python train.py --hidden_size=192 --num_attention_heads=3 --intermediate_size=512 --vocab_size=512 --norm_place="pre" --parallel_block=false --init_std_qkv=0.0361 --init_std_up=0.0361 --learning_rate=0.00736 --lr_mult_down=1.5 --beta1=0.95 --lr_head=0.00541 --schedule="cos" --batch_tokens=[16384, 32768, 49152]
Each number is 128 + 32 x the weight over the matrix's rms, rounded and kept within 0 to 255. Layers, rows and columns count from 0. Numbers have three digits each.

# layer 5 attention query, 192x192, rms 0.136, rows 0-36,64-99,128-163, columns 96-191
127122165172115153075112128119151199168171140105217123148093161140155116163151180148120166111106102108105141150161114090147120144137132091161049171093073058132095199153086153152127177128081161121157116171100141136141070147179092199075095076114133160161194118106131201095111121126120071127
109182127113094114081122128097129174157155119148132143122095108139107140171118197136149153113073115127145165123137138166147081172131145168149105157081144124119121226146122187185136136125032122106166124125082125118132141096181158096099165123132175154151163076123081106150195141203110095113
133164121121105134164087166155144118146105097153121058091158111179041181109081126061125129171063137165133143082156145182213191066135103105134193100211112129167090134176164091137133131120115121109094109148132142136119112158134113128111092108103128113133082125119173080162088089095087135177
055122052138101071078109115131073081159132140091124082144127072023112168061107174147130084112111097093134078076138186139151164150208123191152127165120122164106201111118149161108132147148113142129055126084152097113040207131102107122111074156140090090152131113132152137166198126083146123124
183178137107101095052075140163187141136142041131105153166126132164140108179159085074065169085105130217073123088102106075142154191110097103074114157091135119130108133121077149193140159129215184120081107113111143136169058095196077167163120141116096159118184119113147107109120054132153131142
084163095165074106091129073121071087106151107138144063146111081150098104118103153152206170194156070153156100147065073108156131130141106153159129154165134150140130048127114052147163120114172037076100149167086111179113113149118118183171162106114146140157187117130182135161178182150103114127
176104154118136126129119099176136146148103113094136146147146173123079089167072117115105125163140153137202058116108175096099097137153147093121195143171103089101083179111149167155117133117200111116093117116139139136130139142133076118060152152070143158166172167107135124094171096205168146158
150149158126172163157182204165133130117206144197116134090126132125153110114095034135148046099070124166148072095116051176097165141139130103121133131167171119106108131133094144152163104141085114096101155170146154197082139155137177094095125156122122151165169134173039141115158132160132105140
132141098108123151125208099092187079136113120091182161124145095144112067148127159123148154174225117148137092126151106190068087141088184096128124153097173082133176110114157133133183143132159114143122149081115088112101169135193067114129130125106162139199155220102073160138139157154073114147
183144125143129189120145176124136102096085113124137122124171173120106153061089075081085041139073141103151090083120125143120113107117116126148188088079094027118119131050138116178188131223156093110131118121150129102199133095087104145134094120106090161110120125051122139124104160163141121131
143166171122144108153136090184144094161159173108160096098152140167102125134142137147186096197113079116150128089233162105117135109155107165135124138163129111148164132086145145149141153151175104211187092100124104126068199066066098113108115092082140153187076124097172150147111147164073114162
104111091151187100165105085138142068068112119073140100088093096115084127108142133155160202170128159181104177108210138125150072107112065197096185105099113131093103100133100095089079091178130132111151082132128083141166161167190109145125102127118115084140151169091084150109139134133145080130
164163165108117109071118124111088160121193116165157130122200108122153193098061101098103114173065185117163173167158146095122139111124205140195115094166065119172100080178096085138147120169107074129185117110144126108170116174095104120077091168179140158131089090137149162121193080129100079129
100175176110076139133133170110151073129131113101137167171103174084102109197105074169120058101119134110103125078126059174081104151105147120151111137137160122104067122111113170113117162171136135149140166133128114171139175104080153117142109193107113048032128146110095064127140094053133111137
085109101102093072154163084092127119205148122180129147155121138119130170143134108105158177130154119156174123160092152152158117137099159151087123107150146107072132143114133103102168161077183134142118152125143089156136118165150114117139139127074126140102172170111106158084160113118123134208
158114137159143105190152168173131112175113137170104147197173117118107158127146157115056129127189151169148093165111133153153134112117135131128189129117067153123173162117200185173082135102151171110144103123159088187117161181134107108179064148132168147169151179162150143163086119145112120166
135097140155085133126138140117171177125136170137090147130100130112134181163062109128136150094168195132089111107161143141167106189131155153123097079149103121177092056210105190130133167103151215159155139179183163136129105092093060055121162172161142119118095055088164147108153104151072158117
110192109103123096091137090086145138188126139075142116152084151108129098132113117155105171126135194085121152125141167128108149109101084154116161144123120174132102120150066106050081105137109168161139121130142040077128090162114107139087069185107147132102133152138087104156143168151162119127
169157149137106152093164090072103080084119098106144222148164123114093116052127140097097112123145075081098120132114133189129107137139127103139111110129118127132124150077115174110145140172147093102090146088138114118093169111075133117141133133120101076203119130118125141174144155134181145156
071128097120105082089120135145087168153115157079073185123131172110142163118100164086119166163120196138069104103189166079119093170083127165085080129149061148125094129144075157095129126149144160107063179128117102199136174069074155099083092117116148140121099124138130119137141083134092164082
093167074165110140115117204140145151104104177138129121124165115075173139116093168123101125116131106097182093074090128146193157175145140058137069183075063089158141078160122161154087075161115134115093089161182169142096168154137131138127091141104148099079129150153158135138124171102077127128
156110107171145122108172146100154174058136159108160174129078157125122097128112139096142131134097084154149147145135119129157096158108177139138121105085186149131078107068102131121142112168133124090120124113148118110103153131071160132156151103101153119148072066184148144204140109105129102134
173117165149127101101140128111122130114153167115118137114106148163118053076107105142108136106058033095107094128134117084076121187136075163133157178091127128067060110120139118184119113188111097101093148076162112101083083078217104124160138103083124148092167170090133101157140149198155156169
081177091130125156168080152148093153138123167124107112148108172137122123132165132112087115128154085174107162131181150146137142153152121182073119073135100152128137151134085130157163141141119072131086072086081094144175143096124130124122092123066093108186112112105159166068113114060151124088
106124138170205181143149122126132127146154104117097105085114083107103135155126084136147147136128108094107115132126168133163118134096149147067114137099147084116134096117153107089120161147103155115068128167182150156165119132101107058099145147176082081083098173137061087109150127084069093128
115151144139118178115178096146133138127106147137127145131107132090161150166135151105142210125096145097121173168160118184168124119070122120131121103124115127100168124179177164164149148092168134132067124110143137102101119179141099180114143124121096100111137110126090105088104134120158105066
129107105180061078189144099095140140056180081054121151135106158178093114168121144136177085095119141042130153165160155100159105109098062094146113180142119091048095158112174121142134178148092136140073146151071112156093151123174164168106171131145083134126093122125093037147133163102155121140
125066125175144145134165128116138144144107091144098150143093127104128179100096089167071197119092106114150110146113157125160083111150135141098093130110116144112175088156091088156104133085138162106160124153107150106098137136153095137150147126133097105060136168143149122121143099168117122115
168103180090038117118102137160090194132122141104105117050160112146146106136112147128070120180116173139067120135122128145105145190136054161104091171138114110082100124047047150168116133121105163073115119151100124103105137134135091101090163163056131156110108179132099075189089088107168075128
137089173133171080133152160144082157114160113100108121126076158170092160111123153192114116074132156148111111075149125161096103160051090121138168099095121121161140099110132116114114134121098174215114175138123140129093137140153119150140171120120116060144097182170085162103136138148103124136
129115122111124085115132188159113107110130156142102126087127127106118176131151123095132090137082160137084137100149155115179139201155116162116119184068106140128136151120161147118103144119116173166071108045154119126132151099085101214158120156126103108115112134181107146055157135149092170066
061186104191100129161132117086148149105096093181125133084115050137093101109123161088067135140110116168161147121175185138122161123122110168163152092111174170109170100163167127055094117117130158112116164152117160176104152135105139134159133113137105179104176147099112131108177190161097152123
088115100091158128149138163118158144117116115133155132111081139181143134149097126131174114202092124164213101102161071121147086077074136087128135152159155070099129126152152079111107120129118084099169112082217125138135165102144104097156157132097110185192163120123063143142145144131096104132
092143118083119108077127026110111137129220120077126148131114096104105181154134092168153203142092155208132111158131144133178198144126191150141138179172129097142159113128122137091109132181172072069125097082133064141162154129103192105163216109135159132134152142102064123095180174105135128130
130159127164118123200190062112110084087163151100112099079140094067157159140107086148125141132170125106072161166129164155078151153124160149154111245151078148115115139121197191125103177201107158111085111107112118125098105116089139128034201094137119137123166101126074143098137178120175165100
097148187087075074125134135087117128206109100127085128134077138152103165196140100094165154127095160154083134165092144167179176153163179133128099118098112129094142138127174085133121111133115114172096169150173103148147145154122155086119126119171119095143150169155162154138142124137092129168
153085148108174102094130199109136124124116036163133123094126175160107094058097103122055096075073138043127096102127115098133127105106160112102191169084122076116175148074124177142184117091129136137188116132130165103132042184135093138076050084154113206077134136165121086084174089158096127139
120155090122139142139144110056144162058135130156151116102123131136105160134159122121146134093109118126122123147138108127155130114088120109150134143131140125114109117150156089107125127165159115134087134131145107114125130168123159134171062080135146153168090089152115103110144083119125102132
164130102176132143113142112105159153103121123127109157151106137110130110143129138139106123115098106100136130174104111147115120151145151125130127145117090137128116153134096102140158159107112138143144103093118158139139108166173147113127116159137159090122148116109117077146130160116160122148
139156159085128109125109150154099127162106138106118113152136129151131117141137133146111107150106151144147125088128149126149146092135124139104124116145122126106146092130132132126109147112156139132152136138108114137133123101100114096130135131121107141138128154121134148147120110113155135131
117090155121139113112133115143086102159091142129129132115113140136128120147125147085108129113118152145136147166078111116129159142161115150150106122139088134121142143143128158141105134107152133107105132148140134114125097138137133138101146158110129108104163150131155163119111129133117142163
141124136137117129126135115108145143105159119154099139126122147098137140137123108125115146107151123114103143154112117125142122170128150138126144124133144131138125143136114125117131128138117125141095131111107135134149125124123141140137124109136089116112120111120102119107178147138124168126
114125093119136115115154132149111120132114136130115113150119105128128151131104123130143123155115123140117119104127111109128151131164136134126135088156122126128148149126145121148124116135127136116124099144114135133123125138142126119130125157142116139122134115135126124149145143126121113123
126137161157118121112079088090129105115120117112159132139118107108128162112133138137130150124157146120155149095111156108140113125116126157150140172127108158113084136125121149099103133154143126128149129108099094122130123146113104130110143175120164122141166124124106166152121126117149158120
171105144104143144139138137098119120133181130092147114123146101141104128104144147091174147141141164143099138104119131123140117116139162126162136131135154114095164099134138122137144102139145103133130138161114129127123132121137146146132116112140125131109156132152130088156117128130141095104
112138074114132174105152147163158129154144151127180111096101147134138118112136126158147110136130107116117130081138130106129098130114136128142142124103145118137145083113138123136145139101112094109158099117132159141119112158168152177142136119147119098134135103148139102162122145130077095140
117118082154140119122109165139101141100126143161148093107125136108127131085131142176152144143113083104100124143088114115143124133093097113135151142099141125119083127142122123141112127119090154117131101121114180105125126155127134134159074103106117147162136093112144136147164104121087147142
126144132166108128154097124160167158140058121123121121109102118098133156140145148156084160098121107124126150162152141163165159133153112101118154132156105111154128151137111114144138108151105142148157123137155149124137108144129093089129126119124117133142095059113131180142153138145109146148
091138117123147129154092162119112128113127140151147146085171109145137135113159081104100126099181089122129111169083088126093144148076125101153117132113117141090153153160151142148108114121106146142153150115133119170146079152122158171108158084117106125154155092122105110147157158142112109104
112097092143084140141097143157080130132142126122062061115096110090133169133134173148144181141130108155099124112160133098138151058121108166145119139147112183121143082126115142158138156115133114136139153147141131090126109129177133124106137091135139067123107147123137109139142146093117134133
117159191136083163140125104141164144173132109146116135115144132115151108202146122132140104118182195119112190154158137132151084178118139089122186171084156105117166144141162145123154159156108148089176108138118140156090120148107088158121121132112097140163152183175141127120161129114101136170
101143145166141131094142113117153124162107136175120158147121110108173134116102118132085130086138160146117118183106128121139108124125128154126133096108131139111146151128129163129117101187129154133148110111117132150118117130103131097091120156108133104151119130151135125088143154136134165157
113144088109147144145107203150136125097159148162132135134188170126191103119142147125158062182139142099097087099148126137154127109165129152184154093130120137101135124125122123127173157133120103104127123135125124138120154114155157151152138137119111125090105141151156061125076102122096087124
119157154123135115129128137142108128158083145118137184115142184147182075104177139130134156180155096132174120158138149175122148134125094087161144139087112118069147122103117140096135155072142108084185153085159125095144114147113119142139128092120159104122126124134219096092114118152099116162
124101135159144111087167106182142117180187105118177161130169127136130137105165170125165092167161189101121095133164096146124159155194128154141168111079165136125082116148133113139222132173161084143133098120124162179131169131121135101126163147119135116098094162113148152168109098168135097150
110145125111097114203103101080158140123130196149117112131146102163076167096089112073118092088165119139118169144145100107170125122153159206138116109142148122134190133103162109112116134131133112141098082140093092136136152077115153120129137144150136108140162083167128140164171144084146154085
095164068116139187097129048176192147198133091060116080151204123167104147095096212129144128106147114169100132160176128051090122119182155127127075107103147134147095110167079088098169102150076166133148155149108099134108148168157140100130136146181078122094124135125186190090147157144086151176
141149035165178093158124144086162062147135199095110073111211134156150109111062182131124109113205126211113140176134129191205139096092091148097116141132106157122141132160089126107053120067113107178110171051171191178181074172092159152208153110109121100124182133098187143111123155105150222141
171138125155182111129131202100126128109137050132165097188131080124153177187134111090161158094161096071156057108132189129035111133105142049121104145186117127150126141124103150145184131178127115147142131103081035149105184217119059110060128140163178207122140200061090165039188083120115109150
127105174139126100175096104133176149096134175189156225147110140135230173063158184114142062119074168179176113070157116059052128036165097097124144179157141073121151035119231155119137176178162119142176136129138101108133099092119140179092081130108107169157118131133120142125143087218085106125
159219158081150088082182184056089137187180082136166076033148133139072181109099150038045177091104122169175135154034107082116096081147102175097128061154102050116138216081181101212147210079145129126194086101111051135115081140107154125148156063129079043133148131131140127131100042152115139049
039188134128205130151146096132137105141147092170100114126160082120060141079188088092146140198092117060132148139096138089225114155137123130108148115194118090172148146115090097147058136122141032176106077114117132143141134134069115099054095155135180102196147104129095122111048073081069119168
160151159145106117139070114077204119169167085192119167201123124104146086179184161164118101104139202158156156129154119134195118115146101125152129114116116174093096181146052103157154152083165122218151194142189068102144175177111077103111087169169171051135168152092101166194169132148102240069
021173047043138112160100081116134112128150184111105138095102176158118085217099147104185194145118179128222139126144119177152131138200099060134202126064141151076136121111164188118109160087132109116032039231080161106127164056185148171084081052066043169164000206124093150156089166046109029180
145099159088200132110047114054003134101110076211105123049164110147084129132137118138085115083139015117047153197165162083117128023113101067049136190209148118156083160150174167113148097056138045205127146084168125099135113103136126174205203107141075135187166132093174105162071212127087185115
148111145083124084173130160134181205123131193135196161104112094098138101161165144193103138101095189147150121034116057130154190178092039140180085111114187109154167155154155192163169109146089090076057164151163097133115072093128108178121149131141050143163137171106143135122073134134115163210
078058129155177176109167138085092102208207186125072124191146132180147120132130088200131195129152166105137119106136040048165124079144078122138161142128159191138150109120218108167133107142166229118132179110175178096124179178141208046102181156113173106216197102143146070060101109154119094111
000062128157188104044131218106098192123198132094174139149072168221089111144186080153191141127178196136168078116142076129169088133054147138159163154137159148201104101132148082140161159098126070147124218186072079155137145146134113145106155146138070136094112144069084114112133062100127068126
132105224123050101187194152132137147152168113047070142092170174102117171058035141102134146193202146110127114139128081149153158135091114128152092096161090199104224115117145107103179082100096156205181188145100092120070101200171069133157138058255192128143061141103101057141126151137079105054
103123135060113092135122134146115136147125141092176111106138117132126116159122120116159124146135132138094141104130126139138129114124122111128127110122140125131169117153147120099120126119114110122129129122150123120127149133113136127154123123072092166156123106112139150106121118152109111138
119094099112183151123108115092131165081099153108243075120081118142086098149144141111169171138157122113098144059107078106151152107104057095152125096113136081148166132143119095128168121110107097089117119144183102128146133180138157186171086094076153115133156069110122097136108135156133060139
131115151158137111117129151141118116113124107130111147155142135104153132144096163118096140114146142144141146147104135148133135149131142174131094122131098139139120137109105159129148140103121153133133102099123138132133122075119127122104164141134137114125122166119120139123134159131117163146
143150139130120127168103116105139101121147108139150140111101096130163160121160114174135139134143122129114098103117125127125113168110145123123157172119124135104116127094107143097124119101131183126178118095145117145137119137107120121122138158134116126125146140114136151126138140100116142103
143175105157110150148106163110148098091120055119202144120161087171098118157133162154102106127122072102125127127130073151096111114095090082146122126180155098162113149132136088119201137117071106127145132107138172177091094184079113151154067173104122121154180094140148061126187101080110130134
141133084130099132142134133071145098109118136132125119142133072122104125130158146138160161080149123107090158137138116100149169169158135071156151075147175129140108157181102111157147109159085136161144180109093130151143156128080160099171159138086163144137148119127221033149081125113136150120
087091170094135156140154131133115141136136117134150149120079112134137104160083143088159074136164141155130150101128126181114148171165132111126126099148118181136103118143113146098095137134176142146137194167081136122134122072137139148122112116147153169119071170156162142153117083146141169149
144124138144137124108132114156117100101109135130085120118203148089129092116105124161162150101073110192151105110146115086086175076104088116147108100159115171087144123097118146082135131144133115145088054144143106105088129057057119091137148110118123118049096133125166143116122108210117097123
175183106085171107144055063146104143114123049125133193116145123120123135152122076121079134128136112169089157132091117099119187162138143149104135144091105076104124171095137181137139130130160167087085097090159110125143099120100200114159093127170066154157128111107118131155155086170104161105
086127138113153109098128128186137132124158126139114116159165089123135108142185156138108152209165146117091158048169155078132155095144154118143143136136052172158163122131175148178161114095092190155116133147164099037136183104181145129118142076064100089109076113067121151152122159116115127095
119173160137125139115054113118141146184051159129148132168110057115107180151115156113133089132106086084138100124122165118177128100097125147079081135153031046201080126085128091154060124140155126172148135110062146152147178129100116142064170145127138158151212053136099096128176121091127130147
138120095183126113138136079103104128112121144162119090120158116085078047103111128111106140109028143191118147033133121143103150090183117106118145098143138169142110071170103147154128142145146131116130167166134130134052114066164162024130136095133149098139131131078094139147114039080144144114
130099125139097166149193143133172146139109153110174120130114110060165083134089106138138056142182054096159108073183104097132140111133069103133078131151124159096095138175141189150146069153170139120188164118124168137096103097178115142127185168035070065144145125135124145127116189091161077124
142149104148124100105137158117152080160128103106083154145121104063137114067053112094087156102112130144153132109209163154122144062127092201131136094095137111129155154157134174219104084088158164164156110096185106114153110162094100120071098158132131108132156172102104132169093128151136110087
125108120120102089155084099178106090138107167097081108137162149205125123171165089140201106184116095150124184152151107138163021068120085121134170119106159108077142135108150131126154136137104087152153093112114138145083067053116107149113106121094108091151071134215156076134110147119096138164
037105122130097103146110125100098168126107172166057140100099115160166116086162141070086092166118095138060152092162148120130122124188109205110075040146106128157112161124146124082130127194101161136113091122172124151135079106096084133099160078131149138117098131132099069154164065174137163149
160118093131119182121118036107145145121095045082154113079137095125104178167087159100148167097083130121100200131168127121109188080146121163152094093153148113136174116134094106087198187134153109083155124100189125117141125132129134090132116146148107143105130124050127133153163118143049125181
133135115166133198115102089096173139126150128135084104157099124139175097114138116110187165100139116145075090158177138085094138111108103080166123107158141127100114133142125172106119161141115152093167103104097058125082136152115144158115160129175198099123063137144136163118123138114111144114
143104196102143118115085168132109158180116131139116112103139130137199125111119107156141148137119134165165103163092141119084090077150150132092097204135136144147099139137116128136156159128162087187125152110173114165107095146126091114135123131120121145126134111089157128159147186082152113097
104114171108135101178142104171130148126148177115160112181137160138112074148117120119129084141103127087144069080112142184116136229138122104091102136113106108120160162166184131182097160052147182089174173168088134123091093085117106106129106168110120168190043119091154108133090103106112067104
143158113080182094151080116086115072085123114024110132102163088149097143160183147185138161166130163174085113153127156115160134169103116098117097103087077138171143152137139147135092153150101116112121138145149129117141121092091151104126140107114133121114103063126128114127154103128153155072
117136128158144097109163135103146128169108148163155191144081126079139152061073108147167105064091118150087121069127101181196101105108158170150186159126120103081104050070157080105091144079012177185134155131217114057064113131129155150117129140128142088130157141087146156162118182146118092095
154146096111111080134104070122155087143157124097111089160134070162159070165152147105162162116157099138143143141098147147086143148132083135075157134086074122106131160167119143127128105137107138175107081150128108128154107119131104087119069106124100124159116127130146181130120125115177128134
154151099125107106142112126137150122172131113130144128073147128109127126138126148110140145106182145152143178127136184112118134165108146134111156126116089118107139101092135123150120141152106132137091088145124083159091093185088163131128161039138105064098149119165135160099099140126131149136
173147110147178143121082095134108125149128162161154120143163129133150070159139139109116124090097126144113085128171177168137144179128091155112117133152116161141093147104127111087130089090103123085115160112135141173092097144108110137126110157164163071077097111096131184130178180120138142140
131110107103119070090153130163176116132149106178116144116103142135134066156091159132119131124119161111142100127078099154125215145135145102111138142115124151104145169129093152106142089106151122136136095104125115161102160062142147148125147104119084096113096096164118139135128125107135098128
138135166151168077150082030087099098097087087058167154194119129144135157149161179136109151121186113136111090097149125134136117107128130125136114091084189132143128106127099110134107124135091128077125104118163094125149172089124132120172115083118127167153077120105136130132170154157101140129
121183118122115128114129085117060100090135105144124164159188153059109122132126100080136116143119108117106132159162111145152100129096100141148188111107093078154078124086126099140139151167110098079162097133146099108164141116120049072088090141108220141068155083117174135154135153142182127126
102132139185169131128110112078101114127151188066114143107069128092131190175117108148113100098121158151069119132143085138117140117136137115172142126144175130173133156117096139111087176200137156107172134140131136115113131130124094151132160143128155112111157172149141206123146065151134128090
160120145184080105074115135102173135085056108124081145168085156134107125157102127109114084080137154098134126151075126134131120153148191159153081144176088115119185099079110111106110118112124158187055190140069099120131129114151120127113147158135124120136116156116047080086170130184200151189
096140130108074113109099121123118033095132143132154114097119096122092093084120091141158124160125079141113159094084127098115136152143136104097140155151097087137084110161065111096141130176125090139106117089114094102161132098094125137169091142091111155109146068128146095114156109127154140146
124124105081151116163145169114087108128127110141102141145152172132143113163112073112150128134172143131135080078138120102074128135139130122132153136107089139100165082128081140102124110155115113119079111116158090156153132120161169123147087186140088117184108129079129091116153189120095095139
116092134094157155074123109197085168119175129148153101073149112104119125108088085054067161109159155088127137121166089147130102139156167174107190153124108143119098125138096145141165139104104111117148080147129113201163147130149129068139115090136204177072126124132180140086096151164154093136
129137125140121168116159115126121142167129078097176161152092130128108096109102159156098151087105132123103090100124075107125142067142114130158089139050125150139127120158109147090140141099108167154143114127076140143101111112155148110115120073186180137081143117116135161110152121138120101167
122159063212136136150150120187138112150148105058149154119145107126112168183144147163183149063115095156098137129161134116139113128178133172129158179109102115146145129093137101125146102101111102134143129098155154156155128115141139145111089116113158114139132158071141082144109166110147116138
088147138145116115113084115131095157116127125126130134135055119155115110106075130148150114095138110131135096078193132191097111127116080107118113201138104114147135096189136116140111145158079164114164147148083120124089118106138138088187166134139133111123114085133146153152169119173089131090
108123142117102097133194077094169134149154107105158103152116113088143089111059146117145136193083123150147127108127069155148197154128146080178156136112207135174117155143150128110114139119146141143158131102162117164141157135199178066115133091120139158151088130133186163143172067136167106077
172131127068136148097152152140136150152137129104124135149156125141111154156118143117175158187085128104152117134131118115122135120096147101064142112109086069097149154174075116135132151112074124135119093118146137148163142116167152138135104090131173110149112141146170165109134150103136117128
101133124154110127108156133118139074147138126144111134164179077065136154156158111095116149114122156092098136138122179118142166122217157139067108070149114169108122107143205145158126144168086171137104071147073129076106149068078154100108151127103101184088108117116140125107092172137104192151
159077155111142125138131146088110100095128128088099109096125133170143152133150101144124102135103081122183127150077155093103075099069117093108146161133124113140089110124097087111110130127172097127092148126139107117100127161105004142129130169103147140126170122136061139088174160050060084143
# layer 5 attention key, 64x192, rms 0.127, rows 0-35, columns 96-191
140142114101150124136153140170150134133123107157112105148111138095136130134149152150107125121148143136155130175071216110118139115138150144094139092157115160105102105123135181152130124118142098117117153123134109114156202084110153107134131142093147123087093097113116118119164176066160189126
125082145088131092118146142127113144135142107158089136087156189080156124086156138117101078141163105129173124181136152145138127094105124113126161138122115186108137110126121129154119169095144144081200127148122149132134137132125139142110151150143131162097099115138137055114125115105192168140
115119085154064159126167137145123130111100188126131129108136106118122102111131107164156156166144113134167096092091114107146103163169152157128134120133147136138156125094168106120133105127110102073084083108144120078105136139148121158143086127115084109178178140103100125154109142122141086146
141144110135107204121104140156163111108118110136141147096120109118102124151123112200135138182128137101093114124116146160119116137155141110126147173114158080155111127079138092086127145134115137151139116113121155094083106088178149093143132149110170119177170141156148103192107091092131082099
122161130155098139085145177119129140111113139116151090093123142140113123075159146159110137123164135115140168161103142130099081133119114134067139082175126128146122163074118102122131118145131163145130169120135093124147160109158137129142113146064115116081132144165096142123098118143126112099
107103188169151092191108138118108119152115126132183155138164189058156173096168126077109153071183133156166126137073125160162127165104091106076126132158178161122149178122137151111074131127209155119120129109131059131136134139157141171149138108122125093133151178109123022111138180155184121152
127128113132171100162157064123165102120155119166102126099122170103153063146052165049141098094120140133101170219059154156164127090115149158112068106133158151159139096101109124135106145098134088147104169182116156102167158128096110146157110127148113135112119086097136147101153146104177148116
151089160079151114162149126144135150105093145148083138085131130173187144125149108155120139120132087142189137112100117139085115118093130097076087129099140123211092107146163163089105122149161166182148070113135095104128120141089108114150157156074071122063121100144158130153132173162146130150
157130124175119147091096055119122066076058179162101131187144096100107134133196096140100168127128150109121095106098120136118141103125175126136166156184112139132137093166153121104095129173101073055115098072150146179086136169123174143158127056141166164122102166109090150171123093154146130137
124153105105108076180104109162166140123163131067077084113080160094049144139134154126168167104169149105142154108104156140115082155156113114207151152175127137099079116164110099116105112158161147118146145100098149121104096134144107136179121113127153034138135138134109123100111130155132147125
075150094143117154125171122119105149126065093136074134151167130101153138131111111145170223139097127103120139035150105102131153139115123124139087130113131149130100136096101108161129138149063136141134164149143134101170144101126182142140094128164105125160136116107155175186135112157125151137
122120161075049148123195117114160147135098077158120093178092124094135132121179140125195112152096135138128135160124154120114150151128093151112097139101162169140184126115104153133129136133187141085071112135079103151098100135178122148159118147098126119153229121125159143181124126135091118125
155152167088132118146123124072117082131145142206093148131126146131189115127131137098062111119149140184168084132120142133159160183145133158173160119154145151093142182091153093159094165165123089143160153166135157120110162157110063083130143116150155104155102133181176208129118137105170120101
143155154108120096112147083100116148140087146137155085149106119122146128157145170149091204149110125098095110139095142131163152189140155116116151087109142121143116130144156120122161125156084105128148180125097112123151173145132070154152112150105133135124168116099117130069185083101126081087
140108112110132147144132139134117149117125102124131109146109152144068149135132106132090169150112097159107136138104145081130077142157132092124156036145059100105144128024145156167115118179163083138146092180068164119114147137130153142163110126106093130135162114151129136162121109150144102140
100158078159118218115122098115121153147108198176133081122118104110170127074140060128149153114097125217079201130134129143107145054142112077072164132113165135164128138068138140078149145129146119119148101102113185081131125130117088114118118144129101082129077090133083159123109127106151129147
148104147159095092091146102120134072138075130060101124139149062157108120131131084112130161137145141126130088131126128208106152080157162118109142178081094144134104170129112144122131123116130144151107106105066076117096167157177107114126197092123137129135173108119073135105136163122164136165
097122101193082100121138170121055102142154112142083163089135154174151082111121085101192162121110106157185132154102125149119113170070088113167143132135124162104139150096147158132131102079079171114156142076094180111152182125148137171096140119093085066185119085104141094116157122067106148140
093105082151166149121131116094082147104175115122053093158072147095120131137136023152162091115115093076076082140111075118145063136143085142139148108132142139151090091189055130210163114146136132148158125134119097169209140114108100041088155110122074102156194100066125197146063170121145103087
100113194195117139089105146092120147062093104110168134087099086168125128177138094143186146123116123130132096125099113157147119139193104080096179164154152155169151104155156140124142177141154094189214095144075074159144140094176111106188167079146100166098118167140157096109121090124145118192
102142146117074174148106107131149174120156073141094095057134148129107068086155102053169056126120091141144129105148143072197082132101141202207092110119130204101129172097185142206129166123085172122130158162038081163109108124139140090101124089108218138072044132119081172154174076152106144132
097162136109139135137113111053134143129139128111070152138154149146114134083079110087159115179194143110107148120048165087130121134154008188129126150137125152142048137150122190120144076090103153118119136151140180199140146202171158103117095117147132104131126122131105151141145098097089205122
171097180113111127130158171185157113124166096175178108158106097119097128119149151131127121132081097149184076156201115072131144087154129080219189141170185118174183168092126141164215163120127103140162085098135153121160183169128111223113147185105106120140170163152059144099101113135183162085
161111137069164132097123128187129150123139145113118107080129081129112111151095076112139095166104058110069139140078111128149150065056118096021192178056115088104159189120168116092103148122107127110162074088147164123082114142101217135068066099123079119111092175087169121131139098097105140102
141144084072143107108079123127116209143078108177145104091094167147139146132113136098125184112101122127145135189095126088112066117047115048085180105147165127107138190073168184141092111126089127160075126144162119131130138115126127077126115157136151187129159114081116166106099154132103151111
124106147152140097122150124027157112067141110109180166114106118110123123139186129127108082113143190063123090154142139070148146156106139059150119108065150122167102119099110142122091060111174154152098139120179089129132193228107073096104171175141135146188166174176157169124142103109169111125
135082157157152096126123141180139104102086070214148145076100204113081163143121150098164128176130131172075167108067054107121090095186120159070123118145094165160115174129124131091103128132071145114142100094124185129094096103113077088147098096143060154157155088159125160216145084110094052170
127162129107149187062178083122040149092145092131122166065150192104133133116122130145150074134181100113151182161076139141122153102150084178130133086107085073150046108125161112091135114060085047112089127137104125126099156055115110139177161118067153148071102113100100077117149128096124132098
158107103184145177149114140115137115157149118053124088204148119058099162131147115125109151153181157153155169103171079053107110097127137061109142124119151145122112063138111159159064109052138101117152132111077106155075170099132097177103140199154102144087145154151096130133122186086105147161
091118100054093035124122126155161086138157139183118093143128117146175106069143080140079143091067155111127091208163160141082093135097097119143138093141096150133085132093099107179061096101108209065124171141110140106129081182100129146142169164194092141176110074167103169114182125158110195064
103109132152102140158175069130072131132069123077107158189104149110138117202153103148071146167189132066147155061122105117098168154125124073146133079157112119126114157069191134140192145067139133132172058189061104101162108099113094100111114180111101079114132150108103092198091133093118120116
188095101090092099085141160110141132156145186134177156114136098147123134125105171149126162154120215133098179176086110061159131131143175174155159101151130149110156173136087187142156144135112102181063180226118082061114159109087141095067158117125162077143106110128180119081185109073090115106
120145091152116117126125148147129124127150150156151115128164090144144168125127118155165150149138156137139117118081143095120114130169136167109158044126099142108178171136117155125147135144105117116082098152122112105143160134076146100121088080115090106122150127116149153178136175110096131135
130138136163098124136135176151131167135107110149083167128116126139156119129094157135084138128098144142154124151077144151107085112110150167160125133088135137113088144120176153115131082081094092153144130165072117131165155131131128106137136119167109158135126100095151140123119112059159129152
167111186100131123105102183154093150137092117139143144138150126170132151164106162116119094093123212111161140167107094188064100167106115129093116149120159102118145149160127098087135106128120106139138161114118106156117124130151159126080135124133122129146100166125077106101105089123182147130
108134069129110172104140151124163138141147181084140104134119108099148056119112091153102160132175104114112157121109143144133110157165113172126134128128114140122187108076145136120156138158127093099093104143150132108122134130184163126138136126106150130140109062134103097154137148138129109074